config.toml
n_layer = 15
d_model = 64
n_head = 2
n_kv_head = 2
head_dim = 32
d_mlp = 256
vocab_size = 4096
activation = "tanh_gelu"
norm = "layernorm"
norm_place = "pre"
norm_eps = 1e-05
positions = "learned"
qk_norm = false
attn_scale = 0.177
bias = "all"
tie_embeddings = false
parallel_block = false
init = "normal"
init_std_qkv = 0.0625
init_std_o = 0.0114
init_std_up = 0.0625
init_std_down = 0.0114
optimizer = "adam_variant"
lr = 0.00358
lr_mult_up = 1.09
beta1 = 0.9
lr_head = 0.0111
grad_clip = 1.0
warmup_steps = 476
schedule = "cos"
final_lr_fraction = 0.1
batch_tokens = 32768
seq_len = 128
doc_mask = false
train_tokens = 151800000
steps = 4633
dataset = "wikipedia_en"
Each number is 50 + 12 x the weight over its row's rms, rounded and kept within 0 to 99. Layers, rows and columns count from 0. The size before them is the row's rms in percent of the matrix's.

# layer 7 MLP down, 64x256, rms 0.0947, rows 49-63, columns 128-191
091:43 56 53 54 44 56 33 19 25 33 50 44 68 71 73 59 40 42 56 52 51 49 67 64 61 46 52 45 43 41 43 43 46 50 52 47 67 36 40 47 45 50 62 42 44 54 66 52 56 44 60 30 69 65 46 32 53 45 67 50 42 77 78 67
105:66 71 64 25 36 47 41 49 36 33 50 58 27 59 37 34 60 32 52 24 44 20 65 47 60 40 62 40 55 52 37 39 38 41 43 52 56 60 42 46 42 50 58 52 28 41 53 49 43 43 56 58 49 52 46 51 57 47 33 50 55 35 53 27
100:37 49 49 26 50 58 50 37 50 41 50 48 39 44 61 41 47 58 48 45 50 77 38 51 43 32 55 55 60 66 30 53 51 52 55 51 53 55 56 44 68 50 49 66 88 51 36 47 57 40 49 44 43 74 65 58 42 60 58 50 96 52 34 43
106:54 52 58 56 53 49 49 72 66 28 50 68 49 27 50 37 66 57 44 28 63 45 74 59 61 56 58 36 31 59 48 77 48 52 66 34 29 61 30 58 55 50 51 60 34 43 55 48 43 70 55 55 79 66 51 41 54 55 43 50 65 79 57 51
087:39 61 31 75 47 77 46 57 44 53 50 58 55 41 70 53 01 49 42 55 61 45 40 55 71 52 64 33 54 48 43 43 55 51 48 46 45 31 58 46 59 50 44 55 62 49 58 38 46 43 54 42 54 42 59 49 50 47 52 50 43 38 65 32
107:83 50 37 39 47 38 38 75 39 68 50 49 35 50 35 50 66 45 51 52 44 07 47 35 49 55 45 51 44 60 44 09 61 49 35 50 38 79 40 49 51 50 45 49 43 46 38 41 54 56 47 73 67 54 46 40 48 41 27 50 34 67 45 67
115:71 25 63 57 48 48 75 41 46 72 50 42 63 33 34 45 63 44 46 53 22 54 39 42 38 53 39 41 39 49 74 37 39 27 39 45 33 52 54 52 67 50 41 55 27 65 41 44 39 30 57 68 49 48 50 55 50 31 40 51 51 47 53 44
110:38 35 57 62 70 52 75 31 54 32 50 74 43 44 53 49 41 60 46 71 51 56 51 63 41 41 54 55 68 57 51 75 46 56 53 81 55 38 21 71 58 50 48 54 50 62 46 56 39 59 42 42 57 47 56 65 54 62 48 50 58 46 25 65
088:64 32 79 46 65 48 73 23 81 51 50 63 31 50 62 37 64 49 39 46 45 51 44 53 28 32 59 60 23 48 33 52 39 36 52 48 57 47 55 41 58 50 50 45 42 76 42 62 58 50 52 48 40 45 38 49 35 48 40 50 63 76 49 51
100:61 39 68 58 69 54 47 73 46 27 50 55 70 44 62 31 54 44 22 59 33 46 57 54 59 68 47 41 49 48 46 54 49 51 65 64 54 36 70 53 41 50 46 56 36 63 34 57 36 59 69 44 53 40 55 53 37 68 49 50 60 45 73 50
096:41 37 41 75 51 70 35 35 43 38 50 32 56 56 48 53 72 57 60 44 46 81 62 41 53 45 52 38 46 26 58 66 56 39 42 48 71 68 57 46 47 50 52 47 43 31 51 42 54 37 29 54 60 28 62 48 58 55 71 50 49 67 61 41
097:57 55 32 51 46 39 58 44 56 30 50 54 56 55 62 61 49 59 42 32 48 40 46 44 54 64 68 51 35 59 48 37 46 64 56 52 61 45 56 40 36 50 46 42 62 24 47 48 66 43 50 38 50 76 35 46 46 59 58 50 64 54 50 37
099:46 56 54 45 61 53 41 39 35 43 50 72 41 45 51 62 48 44 59 64 47 43 25 51 66 51 53 30 49 51 49 60 50 56 65 39 51 53 67 64 55 50 60 50 58 56 61 49 69 51 40 40 53 39 38 48 55 45 49 50 77 45 23 40
111:36 58 38 46 57 56 51 53 50 53 50 51 72 40 42 38 28 44 65 49 50 36 36 43 53 53 51 58 39 22 58 51 58 54 51 34 65 42 38 58 61 50 62 68 48 52 44 50 39 55 67 63 35 71 58 64 19 52 63 50 38 54 44 52
096:40 48 55 34 45 36 64 45 51 63 50 49 29 46 46 35 23 56 52 43 39 45 70 43 35 39 61 59 64 64 41 49 38 55 48 64 26 69 62 65 56 50 33 51 51 59 50 53 47 51 55 33 75 58 38 70 63 46 33 50 67 53 50 33